Weights of a small GPT-style language model, trained from scratch on English Wikipedia: 2 heads of 64, 2141 steps.
Each number is 50 + 15 x the weight over the matrix's rms, rounded and kept within 0 to 99. Layers, rows and columns count from 0.

# layer 6 attention key, 128x128, rms 0.0505, rows 41-83, columns 96-127
60 34 57 61 57 39 81 57 44 17 52 19 56 53 57 47 61 51 44 65 47 36 58 19 67 42 77 69 36 47 16 51
52 73 59 39 66 35 36 37 69 58 56 46 37 50 51 38 54 51 63 37 47 69 30 67 33 61 69 56 39 61 42 48
71 33 61 44 63 57 62 62 49 42 40 51 48 42 19 59 24 71 59 31 41 58 61 41 31 67 49 40 32 24 26 64
74 58 46 46 64 46 27 52 49 33 52 34 46 24 65 78 44 44 74 40 67 43 48 47 51 74 49 49 40 63 39 46
43 57 52 30 41 24 61 62 47 29 39 57 67 51 36 43 20 58 53 71 54 61 53 38 56 54 56 59 45 28 64 52
38 58 40 57 69 37 43 43 60 48 23 58 52 60 27 36 61 74 57 31 60 41 50 63 73 40 62 57 42 19 45 40
60 60 55 65 44 16 30 33 67 46 45 65 54 44 31 70 51 39 37 62 46 54 48 36 55 68 55 28 72 48 46 50
37 71 27 43 49 67 49 43 50 73 47 33 55 66 69 51 31 57 81 78 27 34 33 33 78 75 41 49 69 43 75 34
38 38 27 26 55 27 69 70 34 64 48 35 63 64 68 67 42 34 51 48 81 22 41 60 62 42 44 69 26 44 35 64
58 40 48 31 52 66 60 46 48 45 62 45 57 43 48 49 46 51 62 44 41 62 42 54 36 41 73 45 57 51 52 48
56 58 57 66 66 51 62 50 38 42 42 60 30 29 32 64 42 40 68 39 49 61 64 52 55 60 51 69 83 40 39 64
35 16 56 57 43 33 52 57 46 49 57 31 50 46 48 37 46 54 49 89 65 56 47 65 52 34 36 39 62 21 30 44
68 70 58 35 32 36 38 76 53 46 32 22 69 58 49 39 38 64 39 64 32 68 61 39 56 54 46 26 29 39 49 46
25 51 68 35 58 49 66 60 47 47 79 64 56 51 72 32 58 80 70 44 49 35 29 26 40 48 38 28 42 81 57 34
73 31 46 50 50 27 68 40 55 30 59 41 37 53 35 61 63 54 55 44 34 41 40 54 27 43 53 53 45 38 51 63
62 59 45 33 44 74 48 44 45 51 71 60 57 19 26 48 52 78 38 23 44 40 52 65 53 46 54 49 36 52 22 79
44 40 51 64 69 51 46 46 60 56 30 47 56 71 69 44 55 35 50 62 71 30 61 56 42 70 45 57 23 60 74 50
56 60 50 54 52 25 33 38 59 59 72 68 50 50 71 43 52 26 43 63 48 40 50 55 37 58 63 68 60 50 60 50
24 65 43 59 68 42 39 46 53 59 54 59 55 41 33 64 57 38 97 41 55 44 70 42 45 40 38 54 59 60 59 58
78 36 72 46 69 37 50 50 55 44 61 53 75 54 55 46 58 60 45 26 37 41 58 41 31 59 35 65 63 47 54 37
34 71 41 46 65 45 74 31 36 62 34 71 37 32 37 55 68 38 61 52 44 59 56 41 21 77 71 44 74 57 94 48
64 50 48 45 47 42 51 77 58 63 70 50 34 40 47 46 29 39 45 28 64 29 34 40 37 46 39 76 56 38 41 74
32 50 28 51 57 37 48 42 31 54 48 41 42 40 33 30 48 43 47 50 36 70 53 42 76 46 47 59 55 47 37 54
48 36 46 77 27 68 64 64 58 30 48 57 30 65 60 56 52 56 51 39 64 28 47 35 54 58 38 47 49 49 47 58
62 42 56 49 31 25 40 74 59 58 38 46 48 43 70 58 41 79 31 39 52 60 56 46 55 60 49 58 41 50 61 60
54 71 39 54 58 53 60 42 46 47 51 44 60 58 68 37 30 58 34 59 33 48 60 47 46 57 53 65 33 67 63 56
44 30 58 50 55 35 53 51 50 32 49 60 25 56 44 67 51 30 64 49 54 47 51 33 66 69 69 66 37 43 53 43
52 68 36 63 68 39 07 37 37 74 31 19 53 42 51 50 53 38 15 46 52 50 60 49 66 28 55 57 55 49 41 55
65 30 63 52 81 33 27 78 58 25 59 51 32 45 42 18 67 58 61 51 47 81 58 40 27 39 54 59 37 37 91 58
78 59 38 51 83 62 63 59 46 30 48 53 65 46 50 53 43 73 28 75 66 91 45 54 33 68 38 61 33 44 36 36
69 84 42 51 44 59 56 60 34 52 60 41 29 49 50 60 23 12 51 38 40 67 57 67 41 58 84 73 43 42 24 33
53 51 53 40 37 39 69 67 55 81 35 61 66 49 48 58 25 50 56 38 52 67 77 49 39 46 46 62 70 34 33 50
52 43 41 51 62 16 58 52 34 59 52 11 36 48 45 63 62 71 42 44 61 54 52 34 41 45 59 30 35 52 61 54
59 52 40 45 71 43 68 44 37 50 35 63 47 27 43 48 53 74 61 91 28 83 48 44 50 69 54 71 36 53 47 46
59 27 63 42 54 32 10 25 47 82 49 71 37 76 32 21 56 56 52 56 30 50 60 53 71 51 61 55 38 52 84 70
60 20 38 62 48 44 38 60 53 45 37 59 47 40 46 80 44 78 70 49 42 65 44 49 30 63 67 54 51 51 30 83
61 39 73 55 37 65 66 54 26 73 44 52 42 50 53 58 47 64 09 50 45 49 51 27 30 52 29 40 29 28 54 35
52 40 47 66 66 52 41 31 33 46 82 40 21 52 50 64 45 70 44 53 38 39 55 49 58 57 68 63 67 64 62 54
52 69 62 57 05 54 73 42 26 46 66 62 64 27 60 55 55 28 32 34 32 58 42 45 51 25 69 45 25 59 51 43
18 35 53 23 51 32 49 32 35 51 32 53 40 53 28 48 60 58 25 48 59 61 55 72 63 64 27 37 75 31 58 58
61 99 58 33 36 58 55 69 77 85 32 26 39 30 64 54 90 54 41 48 37 60 55 58 62 52 39 34 60 44 54 20
69 53 31 24 37 47 34 74 46 32 60 54 31 46 33 62 67 57 37 45 54 16 47 48 46 29 65 67 59 70 32 53
62 32 65 47 72 41 40 23 60 27 45 56 26 29 23 52 34 12 66 52 40 53 71 62 55 43 48 59 34 61 52 16
# layer 6 attention query, 128x128, rms 0.0507, rows 42-84, columns 96-127
46 56 37 18 58 43 51 45 50 68 53 30 43 76 46 71 53 46 40 67 66 73 62 47 54 33 34 64 60 61 55 51
65 34 29 77 51 35 65 85 29 57 67 26 53 63 38 42 23 58 37 72 27 73 57 53 50 53 54 60 15 65 54 63
31 44 34 34 55 32 81 56 29 63 61 53 67 69 42 46 74 39 57 51 69 47 64 71 50 13 85 50 34 60 35 59
42 41 84 48 61 58 36 55 79 23 75 70 40 25 36 41 26 84 29 80 45 59 49 63 53 62 53 51 37 42 51 67
52 49 16 51 46 45 34 33 62 42 55 64 21 47 23 70 56 36 35 48 36 39 29 54 58 36 60 41 57 66 61 76
45 32 46 66 50 59 40 36 55 41 49 42 26 66 48 79 69 76 34 58 81 41 87 51 49 34 56 64 56 68 38 58
26 55 49 16 24 61 43 33 68 39 50 63 39 44 33 66 76 26 69 41 20 34 55 56 57 61 51 66 76 61 32 50
24 31 71 34 29 52 79 26 33 56 60 35 61 82 59 54 35 36 64 71 60 36 34 52 36 54 60 59 38 32 43 20
70 68 62 80 60 28 42 38 50 81 35 69 45 91 47 34 62 35 67 73 53 47 60 56 34 61 66 43 51 47 33 63
41 37 32 29 55 67 51 46 62 47 34 37 73 70 38 56 59 60 51 47 38 69 60 66 71 57 31 25 53 70 35 25
33 21 43 59 33 31 51 37 52 54 27 66 38 43 28 49 65 57 16 46 41 32 58 50 55 48 32 44 59 14 79 62
49 38 38 26 29 67 35 55 59 37 50 67 57 47 74 30 36 79 68 28 45 46 54 38 57 41 47 15 30 55 79 55
37 58 68 49 41 69 48 29 58 61 50 49 48 50 65 64 81 31 45 43 46 83 51 48 32 54 83 81 56 55 60 57
68 58 68 33 41 31 73 40 32 46 54 44 67 40 39 35 50 70 60 50 60 41 33 56 56 65 59 35 65 55 56 33
56 63 54 74 52 28 66 65 64 50 39 44 18 25 53 43 53 73 65 54 54 61 66 47 28 48 61 50 46 53 47 59
68 53 65 59 46 36 31 60 47 40 05 56 32 41 61 46 42 71 42 43 19 41 33 59 64 30 55 54 43 37 44 81
39 60 42 47 27 61 53 61 35 52 46 61 59 62 49 45 45 34 33 60 52 40 35 48 45 42 52 48 63 71 57 65
51 68 32 51 42 60 42 55 50 67 38 26 28 69 49 16 69 53 47 64 40 49 44 57 59 57 41 58 47 29 35 36
68 53 62 74 15 68 48 59 56 75 32 57 72 48 27 42 43 82 72 61 74 66 54 72 75 69 59 51 39 66 65 53
12 43 42 83 64 49 66 41 69 53 58 60 55 57 62 61 59 57 36 51 47 43 61 46 75 55 79 43 42 64 40 33
53 69 61 43 27 50 65 40 55 53 42 57 30 31 44 40 42 38 37 45 71 58 53 82 64 38 46 33 54 49 33 62
44 44 50 23 55 70 42 56 54 50 65 64 45 31 45 54 32 51 51 50 57 63 50 51 62 44 43 42 50 43 49 48
16 49 48 55 59 44 46 47 52 61 52 36 43 26 28 42 39 57 57 50 44 59 49 69 38 43 60 45 59 31 54 58
34 60 53 58 47 49 51 34 77 50 47 42 36 51 55 38 46 53 42 44 30 27 75 28 53 49 40 62 37 58 59 67
57 48 44 50 24 51 64 54 70 45 45 50 58 54 55 64 58 47 61 37 53 42 41 45 45 73 39 30 55 56 37 66
37 67 72 57 67 46 43 56 76 43 27 19 56 23 68 36 42 77 63 54 42 39 54 53 31 22 52 56 11 42 68 71
42 74 56 43 58 64 56 63 62 55 26 53 47 48 45 39 67 56 75 74 33 43 63 22 32 37 54 48 34 48 71 42
42 56 74 45 27 57 64 56 51 68 48 25 39 55 64 48 63 42 49 63 31 63 60 45 45 40 44 25 41 27 46 59
45 39 72 44 47 58 60 60 70 52 50 61 46 78 52 64 48 45 51 31 28 52 56 54 57 30 28 69 84 25 52 68
32 46 54 28 63 53 41 49 60 40 41 58 59 66 38 36 50 38 57 65 39 17 32 33 35 73 42 49 54 26 30 29
29 54 93 54 55 54 34 33 42 22 61 43 58 23 51 21 26 56 70 55 58 55 58 47 52 74 35 45 42 66 68 62
55 77 47 43 23 72 40 73 43 58 41 29 48 25 52 76 56 41 36 49 64 52 34 59 68 57 77 30 56 39 22 19
47 92 52 59 54 41 45 62 23 60 23 21 44 33 28 60 65 43 36 49 44 33 56 20 63 40 41 47 42 13 45 28
32 77 64 57 47 38 33 57 66 53 65 21 18 78 58 55 58 54 58 50 38 65 82 42 63 18 53 44 47 53 26 53
46 67 38 51 69 35 38 54 39 33 52 15 59 52 62 73 60 54 36 44 49 75 52 49 65 29 29 56 45 43 49 56
54 26 56 68 26 42 54 39 61 64 30 40 54 47 34 27 40 41 68 83 52 61 66 27 52 36 27 38 32 67 44 45
54 42 70 81 64 58 37 33 39 54 19 57 46 64 66 54 60 46 40 81 20 87 52 68 52 55 42 36 37 53 50 70
62 32 35 39 58 54 60 59 57 71 51 59 29 87 49 57 44 45 51 26 35 62 35 73 48 58 67 79 44 34 65 69
78 49 58 39 49 45 41 71 36 36 66 30 40 34 24 61 24 61 47 34 45 71 27 38 22 36 68 49 45 35 37 29
60 18 33 46 50 53 49 55 70 75 25 62 44 49 51 87 30 60 64 39 24 52 27 16 60 30 48 42 73 41 68 65
38 31 30 77 36 21 85 45 70 42 43 64 32 28 52 66 33 82 60 52 86 49 62 55 35 56 53 52 68 47 62 82
68 78 57 49 51 20 17 81 59 28 23 49 63 67 66 29 68 40 86 58 60 49 50 58 66 42 80 50 35 31 33 28
62 60 49 41 62 63 41 61 33 68 68 64 36 47 56 13 50 37 29 53 37 81 39 52 33 43 56 33 40 22 56 43
# layer 6 attention value, 128x128, rms 0.0505, rows 0-63, columns 96-127
57 63 80 57 55 56 45 47 51 71 50 58 35 43 50 50 49 32 67 23 87 53 35 22 74 23 40 28 78 59 68 84
41 48 72 41 38 41 65 43 85 55 66 55 49 54 29 59 33 58 47 46 42 84 49 49 72 69 46 60 61 69 36 33
58 50 41 51 47 51 50 63 42 83 45 55 27 62 42 57 39 16 43 43 51 57 32 61 54 54 51 23 45 48 46 62
52 51 46 47 48 61 44 51 60 56 64 61 37 75 57 62 33 55 61 66 70 47 65 45 73 17 54 43 68 51 57 44
35 51 38 67 67 57 39 55 71 48 40 31 55 43 72 54 47 42 63 45 37 38 61 56 58 56 41 40 42 58 63 37
40 56 42 58 45 49 57 31 39 46 66 46 34 58 36 62 57 20 64 49 48 45 65 53 39 42 64 30 60 35 63 54
56 17 71 57 47 48 60 33 23 54 23 35 55 57 41 63 52 67 37 68 51 70 41 68 35 66 67 66 59 60 39 34
80 38 64 42 36 37 47 65 30 74 99 50 52 43 44 38 36 50 53 71 35 68 55 49 31 71 70 76 60 42 70 31
52 48 55 33 76 57 64 52 45 39 49 46 79 51 48 37 71 52 57 42 56 75 58 58 50 65 61 39 36 61 49 63
54 61 54 91 40 33 56 82 36 67 49 40 65 71 74 63 75 59 27 74 65 21 60 60 33 26 42 63 67 33 58 41
50 57 57 36 42 54 59 62 46 43 67 52 27 64 48 47 48 46 34 47 38 67 69 52 34 28 64 71 65 26 43 48
30 62 62 61 35 56 49 32 51 58 55 32 50 58 38 63 45 40 79 47 43 57 69 51 43 85 42 59 65 61 91 76
39 52 40 40 73 86 64 42 44 63 82 48 37 25 74 37 70 38 29 41 45 45 57 55 59 42 50 62 62 48 42 55
40 51 37 54 41 23 83 34 56 47 39 50 46 72 71 71 61 69 36 57 57 51 55 54 64 74 42 73 46 43 38 46
59 17 34 60 31 62 58 68 50 42 46 49 75 70 42 31 28 34 26 53 28 52 81 46 59 40 45 43 42 53 52 61
45 42 51 50 67 52 52 47 58 43 64 58 59 56 54 26 33 77 37 46 45 71 81 65 69 68 27 49 22 35 34 43
27 50 49 65 35 60 41 32 43 46 58 44 46 45 33 49 51 59 81 54 58 44 38 47 64 36 66 43 50 30 72 40
61 84 45 43 28 34 44 39 31 54 33 60 54 33 53 45 62 42 56 65 58 54 43 46 60 32 46 35 65 48 56 66
56 77 50 31 42 40 66 63 47 60 51 67 49 35 56 60 31 38 30 53 62 61 20 52 83 40 62 50 38 47 65 45
60 51 43 51 44 44 53 65 50 28 28 28 69 86 59 64 41 52 49 35 58 27 69 25 58 71 51 37 22 56 49 49
48 50 66 48 62 42 38 64 48 51 51 53 55 41 40 50 42 36 43 62 41 47 49 59 55 52 64 60 60 24 34 66
32 34 37 47 45 65 62 43 50 29 70 41 44 42 58 60 56 71 33 43 39 50 55 64 49 62 46 34 72 61 51 46
62 64 67 57 53 39 56 43 68 41 35 68 63 56 40 40 45 22 75 45 33 48 68 28 40 49 65 22 88 43 49 77
35 30 71 43 65 63 55 55 43 50 53 45 62 29 45 50 32 58 57 51 53 43 49 66 26 48 45 64 37 48 58 42
68 39 42 30 44 62 60 56 41 65 25 69 42 45 46 40 44 51 50 58 54 57 43 25 54 50 61 35 54 55 26 69
31 65 66 53 50 62 64 51 60 61 35 71 31 77 32 49 51 37 69 59 69 42 53 50 67 40 46 42 51 52 80 55
55 49 33 58 42 72 51 51 36 77 43 53 70 51 50 36 58 56 52 37 38 68 41 56 44 76 28 42 52 56 39 41
33 27 43 56 63 50 68 48 47 55 31 42 51 69 50 29 51 33 39 56 53 41 73 22 55 32 45 39 28 51 37 40
51 42 49 49 49 43 55 56 35 42 59 56 52 45 73 31 38 48 45 47 40 46 27 56 61 36 17 37 71 32 46 72
72 45 58 51 65 72 32 28 23 59 60 61 51 57 29 39 42 46 46 62 32 50 91 04 67 45 54 50 78 54 32 42
57 59 38 59 60 43 49 43 66 38 32 38 44 49 09 60 37 79 59 26 25 61 67 27 40 45 54 28 15 68 55 31
75 42 64 56 14 56 27 48 50 46 50 56 65 70 46 25 50 77 64 78 53 39 43 15 35 55 27 77 62 35 52 62
48 52 45 54 52 64 63 41 58 51 67 59 33 20 74 51 41 49 70 52 63 37 57 31 66 59 14 57 59 52 70 57
46 41 53 59 60 28 25 05 64 44 64 37 39 31 24 48 55 56 85 53 58 66 52 43 60 44 69 40 65 46 61 53
42 46 41 59 41 53 64 46 51 71 61 33 36 63 41 46 45 46 31 60 38 44 47 60 72 64 36 60 66 52 52 62
64 41 48 54 41 43 44 54 69 35 38 43 37 56 54 54 58 21 42 45 31 18 41 59 23 75 45 51 37 50 72 57
56 74 38 65 44 46 46 56 60 44 54 64 38 41 53 57 37 65 37 48 43 41 59 17 49 80 51 43 46 13 46 49
68 46 57 42 45 57 50 43 46 49 32 49 33 48 12 40 74 54 65 30 67 71 69 60 60 39 24 83 52 66 55 68
36 26 55 49 59 44 45 54 62 57 49 56 41 50 73 72 76 51 31 64 58 49 42 65 50 26 47 80 55 54 48 54
59 53 46 41 63 19 53 32 65 52 24 24 69 44 67 72 41 55 50 44 65 65 49 74 34 41 65 39 51 48 60 12
70 58 77 72 55 36 50 54 52 35 53 43 24 59 76 65 41 54 54 44 48 45 35 72 36 57 55 30 28 62 57 73
64 52 12 50 32 41 62 61 69 60 48 43 47 59 47 51 46 32 40 52 64 50 51 47 36 48 34 35 70 51 36 65
45 78 47 66 53 21 36 50 45 59 54 50 34 52 63 45 57 50 55 73 48 63 38 47 34 45 70 45 77 43 50 46
26 60 35 53 35 49 37 65 39 65 60 55 47 65 75 68 63 50 56 64 64 43 68 49 61 63 68 86 43 62 62 54
31 38 60 36 43 44 61 51 41 94 60 53 26 51 44 54 37 57 49 48 57 43 50 39 64 45 54 22 18 33 28 48
49 62 49 52 53 56 62 25 15 77 30 52 31 51 37 36 36 55 59 52 88 41 79 32 41 68 45 50 46 30 27 57
68 70 64 49 44 60 30 43 44 00 78 51 29 55 43 40 56 42 65 68 37 48 56 57 46 72 28 33 47 69 68 33
86 56 31 39 71 60 51 40 48 46 49 63 60 49 44 34 63 40 58 34 58 49 35 37 72 52 54 37 59 37 57 55
72 77 50 53 63 40 46 51 45 53 63 62 36 15 37 43 44 52 67 56 48 46 44 80 57 34 53 57 52 64 56 62
38 52 56 59 54 48 37 56 29 58 58 35 67 13 38 59 64 39 29 23 68 83 77 78 41 48 87 57 85 66 69 57
41 37 53 51 41 39 39 50 45 48 43 56 34 64 25 26 51 53 43 33 48 70 41 57 65 47 54 13 65 62 66 30
54 51 52 53 46 82 43 61 56 57 55 53 42 47 57 61 37 28 52 51 39 27 59 69 55 49 57 49 47 25 89 45
46 54 44 78 41 88 62 49 65 29 45 49 54 56 31 59 53 58 47 38 55 64 63 71 32 36 54 51 49 22 32 41
42 56 41 57 30 48 49 66 69 38 55 46 66 25 53 37 65 45 46 69 65 39 58 65 26 27 47 50 60 73 29 38
38 43 60 52 50 56 47 59 51 63 37 51 18 46 51 61 45 32 52 70 50 30 20 52 66 28 59 50 40 65 37 49
37 64 34 50 69 24 47 42 44 23 65 81 36 43 55 40 46 45 43 41 51 36 52 29 72 62 54 44 69 71 53 32
68 66 39 44 35 29 59 58 68 34 34 44 70 50 59 66 46 28 39 63 22 49 54 36 39 47 43 46 31 64 48 57
26 45 37 50 55 34 51 49 43 37 28 49 50 31 50 43 52 57 50 46 17 25 74 33 35 25 64 40 46 40 51 68
31 63 55 33 55 44 26 40 24 60 69 58 58 60 61 49 82 37 54 47 43 66 37 35 26 42 42 62 66 38 26 45
78 48 26 75 67 51 36 55 54 10 43 55 82 62 63 84 57 54 70 55 40 27 72 61 69 49 53 76 08 47 26 57
41 46 50 72 48 61 62 51 41 62 51 65 47 42 39 31 31 59 42 55 59 69 49 78 61 57 50 34 36 68 53 63
16 72 59 51 71 29 60 69 63 52 75 68 44 51 67 62 42 53 29 40 40 47 36 38 66 51 73 53 66 69 44 49
51 36 60 60 48 34 57 61 76 38 44 62 57 42 68 48 67 58 45 50 67 62 39 61 69 39 22 42 51 43 72 80
33 35 70 41 58 47 42 66 52 50 52 38 37 62 72 45 21 52 40 67 35 57 69 74 57 60 53 84 69 48 26 66
# layer 6 attention output (transposed), 128x128, rms 0.0627, rows 0-63, columns 96-127
46 52 16 76 69 54 39 33 40 43 51 32 66 35 33 34 47 82 42 37 40 48 48 55 31 50 77 61 27 53 44 63
60 68 49 48 48 53 55 76 51 62 62 36 64 37 50 60 62 54 40 72 72 66 50 45 52 38 42 32 27 28 47 64
70 47 65 40 63 62 65 44 55 37 67 31 64 49 48 36 45 63 41 38 51 41 65 48 61 58 45 48 41 66 37 47
44 52 68 47 46 66 67 63 56 43 54 43 61 36 32 25 45 54 41 66 56 61 52 15 32 43 44 51 35 28 61 23
64 37 34 63 39 61 63 54 42 27 54 52 48 41 61 38 65 73 67 56 66 57 51 35 27 32 65 49 52 70 46 45
45 72 63 59 56 47 55 38 32 39 47 59 49 55 57 21 37 65 37 46 64 59 53 48 45 43 20 40 63 56 60 57
54 69 42 76 20 46 70 58 78 52 46 45 35 42 34 46 49 33 47 24 35 52 42 32 61 57 46 43 46 55 38 48
58 40 57 56 59 42 57 72 58 43 40 45 49 38 57 61 37 22 56 55 47 29 49 58 75 48 41 58 56 42 51 67
43 32 56 46 42 50 42 53 69 71 51 66 43 37 42 57 57 37 22 65 40 29 27 49 47 58 43 52 42 62 59 34
48 39 21 27 42 46 60 25 81 58 50 66 52 35 45 41 48 36 60 33 35 56 59 27 65 68 32 47 36 95 50 01
57 68 57 62 58 34 45 49 55 68 43 36 50 42 63 46 61 58 38 57 53 26 66 38 51 52 46 27 50 53 64 50
67 40 84 29 56 54 52 53 36 52 28 39 38 60 52 29 16 35 62 46 63 61 51 71 08 64 50 48 76 25 46 65
49 65 46 34 44 52 44 48 59 49 17 53 62 52 70 27 45 24 58 32 70 42 49 33 35 45 73 46 18 62 71 61
34 91 53 56 46 45 35 92 49 51 38 30 65 51 53 33 40 76 57 77 64 25 28 49 50 50 66 37 53 63 48 53
34 60 39 47 64 20 62 50 69 61 65 33 49 51 48 95 66 60 53 57 51 61 47 55 73 65 29 55 44 74 48 27
39 51 52 36 47 71 49 62 53 49 52 64 37 47 61 70 61 28 20 57 43 45 39 60 79 56 51 34 58 57 49 59
43 42 37 56 44 59 56 37 19 41 28 56 38 38 58 50 33 75 58 32 46 45 38 53 31 53 33 44 58 74 42 66
62 48 60 36 63 61 70 33 73 47 38 57 40 63 36 47 47 19 50 68 31 54 40 37 47 44 39 69 50 73 60 53
66 32 69 67 79 51 54 39 58 38 56 52 64 59 44 49 54 61 47 61 79 35 78 33 47 60 48 44 54 27 36 54
67 58 71 42 38 67 55 63 38 45 49 70 52 72 49 65 31 62 66 59 30 67 17 45 55 33 41 38 67 45 36 47
33 60 53 75 47 34 57 40 43 60 40 68 38 58 68 54 57 49 45 28 29 16 64 56 55 32 60 60 37 49 57 61
38 64 35 53 47 40 43 62 53 47 23 46 44 28 65 33 48 46 58 64 64 31 73 64 29 38 41 39 58 31 56 59
62 33 58 62 19 30 75 44 33 46 61 55 54 28 59 36 35 63 45 67 21 56 60 51 35 28 67 73 51 62 50 29
48 67 24 46 41 43 76 52 21 38 59 58 53 71 84 55 50 64 53 35 46 42 51 50 27 57 55 54 54 55 55 46
35 62 47 52 49 57 60 53 34 35 35 66 62 54 23 25 61 42 35 65 31 62 36 55 43 37 49 39 53 47 85 52
15 43 45 27 82 53 39 40 34 50 26 32 53 27 41 49 46 71 64 62 34 48 39 40 54 32 52 52 45 37 17 33
30 55 40 77 34 58 46 51 66 57 62 50 61 60 44 40 20 35 46 71 46 59 41 73 62 20 47 62 45 35 53 62
52 57 77 53 45 46 54 29 45 36 60 39 44 36 42 81 61 53 55 18 55 76 25 37 75 67 69 69 48 52 53 41
79 56 33 51 52 58 77 55 66 57 73 57 47 48 49 57 64 31 66 32 56 65 62 30 46 57 59 60 53 53 76 25
57 54 43 40 36 23 42 54 48 64 65 57 54 43 51 42 43 55 44 51 24 69 34 39 37 33 54 49 31 46 58 64
37 40 33 54 59 53 35 51 67 60 53 78 33 25 67 36 41 75 47 56 36 58 21 45 58 27 30 55 50 54 58 68
34 53 28 43 38 49 51 56 42 41 36 63 38 39 32 61 71 44 65 38 49 42 47 74 43 59 50 56 68 57 47 35
29 34 41 35 44 63 25 46 59 69 33 40 67 60 38 44 84 28 47 46 47 69 64 55 52 33 46 41 28 60 45 44
32 30 62 64 47 64 63 65 33 40 33 64 61 42 61 41 34 66 40 48 59 55 62 48 47 37 51 35 61 59 81 80
42 35 64 57 37 33 40 42 59 56 18 39 47 51 63 60 45 44 45 57 68 52 50 61 36 44 56 54 62 57 52 48
71 80 66 61 59 70 59 12 21 81 47 46 38 31 59 37 67 27 51 74 20 59 60 56 44 48 32 60 54 56 38 60
26 17 51 40 48 15 43 37 44 24 26 55 24 50 35 32 70 54 33 39 50 50 60 57 73 51 26 55 58 48 67 47
23 39 41 27 48 71 28 65 57 53 54 20 48 63 59 98 35 52 63 67 32 44 48 44 32 36 61 37 28 24 58 40
36 52 63 31 62 47 35 43 49 53 30 48 41 50 58 51 43 40 61 52 81 46 60 39 54 84 55 54 34 49 33 16
72 55 47 70 72 47 30 63 55 39 68 43 30 55 37 55 56 59 29 66 51 50 52 22 54 62 25 62 50 67 35 70
33 47 59 50 51 54 68 51 59 33 41 52 52 78 52 58 37 44 68 48 37 45 44 45 59 59 33 69 44 59 58 48
33 66 73 11 38 62 74 25 44 88 73 45 87 67 19 61 72 40 46 85 38 46 68 84 61 47 53 83 45 52 36 45
39 41 72 57 34 83 35 40 59 12 46 70 34 56 45 33 48 46 54 60 41 60 70 60 61 59 09 59 39 47 59 55
61 68 40 38 53 57 62 38 51 55 32 29 33 50 22 42 60 53 50 58 69 79 39 57 64 28 50 51 63 56 38 23
50 62 64 46 54 70 44 40 53 65 57 36 67 66 55 57 40 47 63 36 52 42 37 38 64 50 59 51 34 56 50 56
27 41 74 18 43 74 44 59 64 42 28 52 70 67 29 59 33 54 51 49 24 62 41 47 48 32 46 75 61 59 59 74
56 47 42 59 59 41 55 59 36 31 33 40 46 39 48 65 41 54 36 68 72 81 67 70 52 33 24 31 71 52 46 49
48 45 42 54 44 53 62 44 45 64 72 57 32 70 43 37 53 60 58 44 59 58 34 43 48 42 68 50 56 23 39 57
49 59 66 64 65 78 37 52 41 58 33 37 79 64 40 32 55 56 76 47 38 64 61 63 40 50 27 32 56 53 63 50
53 66 19 49 61 47 04 39 51 56 55 40 39 62 76 42 52 42 53 42 33 55 52 49 55 38 53 59 25 61 46 46
48 29 65 67 44 47 51 42 32 20 33 62 86 35 67 59 48 59 42 44 40 57 58 52 44 63 50 56 54 48 57 57
63 56 41 29 44 40 53 43 34 40 47 61 41 36 49 58 52 61 50 46 95 54 50 56 43 33 25 54 46 47 19 73
57 79 65 28 35 29 31 71 41 65 31 64 38 35 65 61 46 60 22 22 62 32 53 58 47 27 48 71 72 64 59 45
33 58 04 50 51 48 42 35 55 61 37 37 47 67 38 57 61 70 51 50 37 38 56 39 62 48 42 47 40 53 56 53
48 68 46 62 71 66 46 24 59 53 54 19 70 74 51 52 57 59 66 54 69 60 29 35 47 53 57 36 51 60 63 34
64 34 46 28 41 54 37 74 43 59 43 72 51 42 26 35 48 52 38 23 64 56 37 53 68 46 49 30 44 53 47 75
34 39 52 42 76 60 54 41 59 38 66 53 54 58 44 69 41 62 53 64 58 36 69 54 47 83 63 59 57 52 40 44
41 30 44 61 37 52 52 65 46 75 43 73 52 44 46 51 58 50 49 49 38 40 15 44 44 49 54 52 43 63 52 42
34 59 41 75 25 63 66 40 66 71 44 48 31 33 33 28 66 42 47 51 59 23 61 47 58 76 28 46 49 60 78 58
54 48 41 65 55 46 57 45 54 61 51 52 23 66 51 46 51 57 50 73 70 61 54 59 70 81 54 48 59 47 62 37
54 35 42 50 51 50 55 46 45 44 25 51 56 69 59 74 57 47 50 78 45 56 65 43 82 78 52 66 58 36 63 54
69 32 52 60 57 37 40 42 65 64 49 54 56 28 48 30 64 65 43 60 62 30 56 45 39 48 79 39 19 35 60 64
72 51 50 43 39 57 43 59 31 56 28 13 59 43 28 62 54 60 63 41 72 74 59 58 42 58 61 41 48 61 42 23
46 46 52 40 16 65 39 34 51 44 79 39 48 54 36 60 67 48 51 36 71 59 48 50 36 61 63 45 23 26 52 32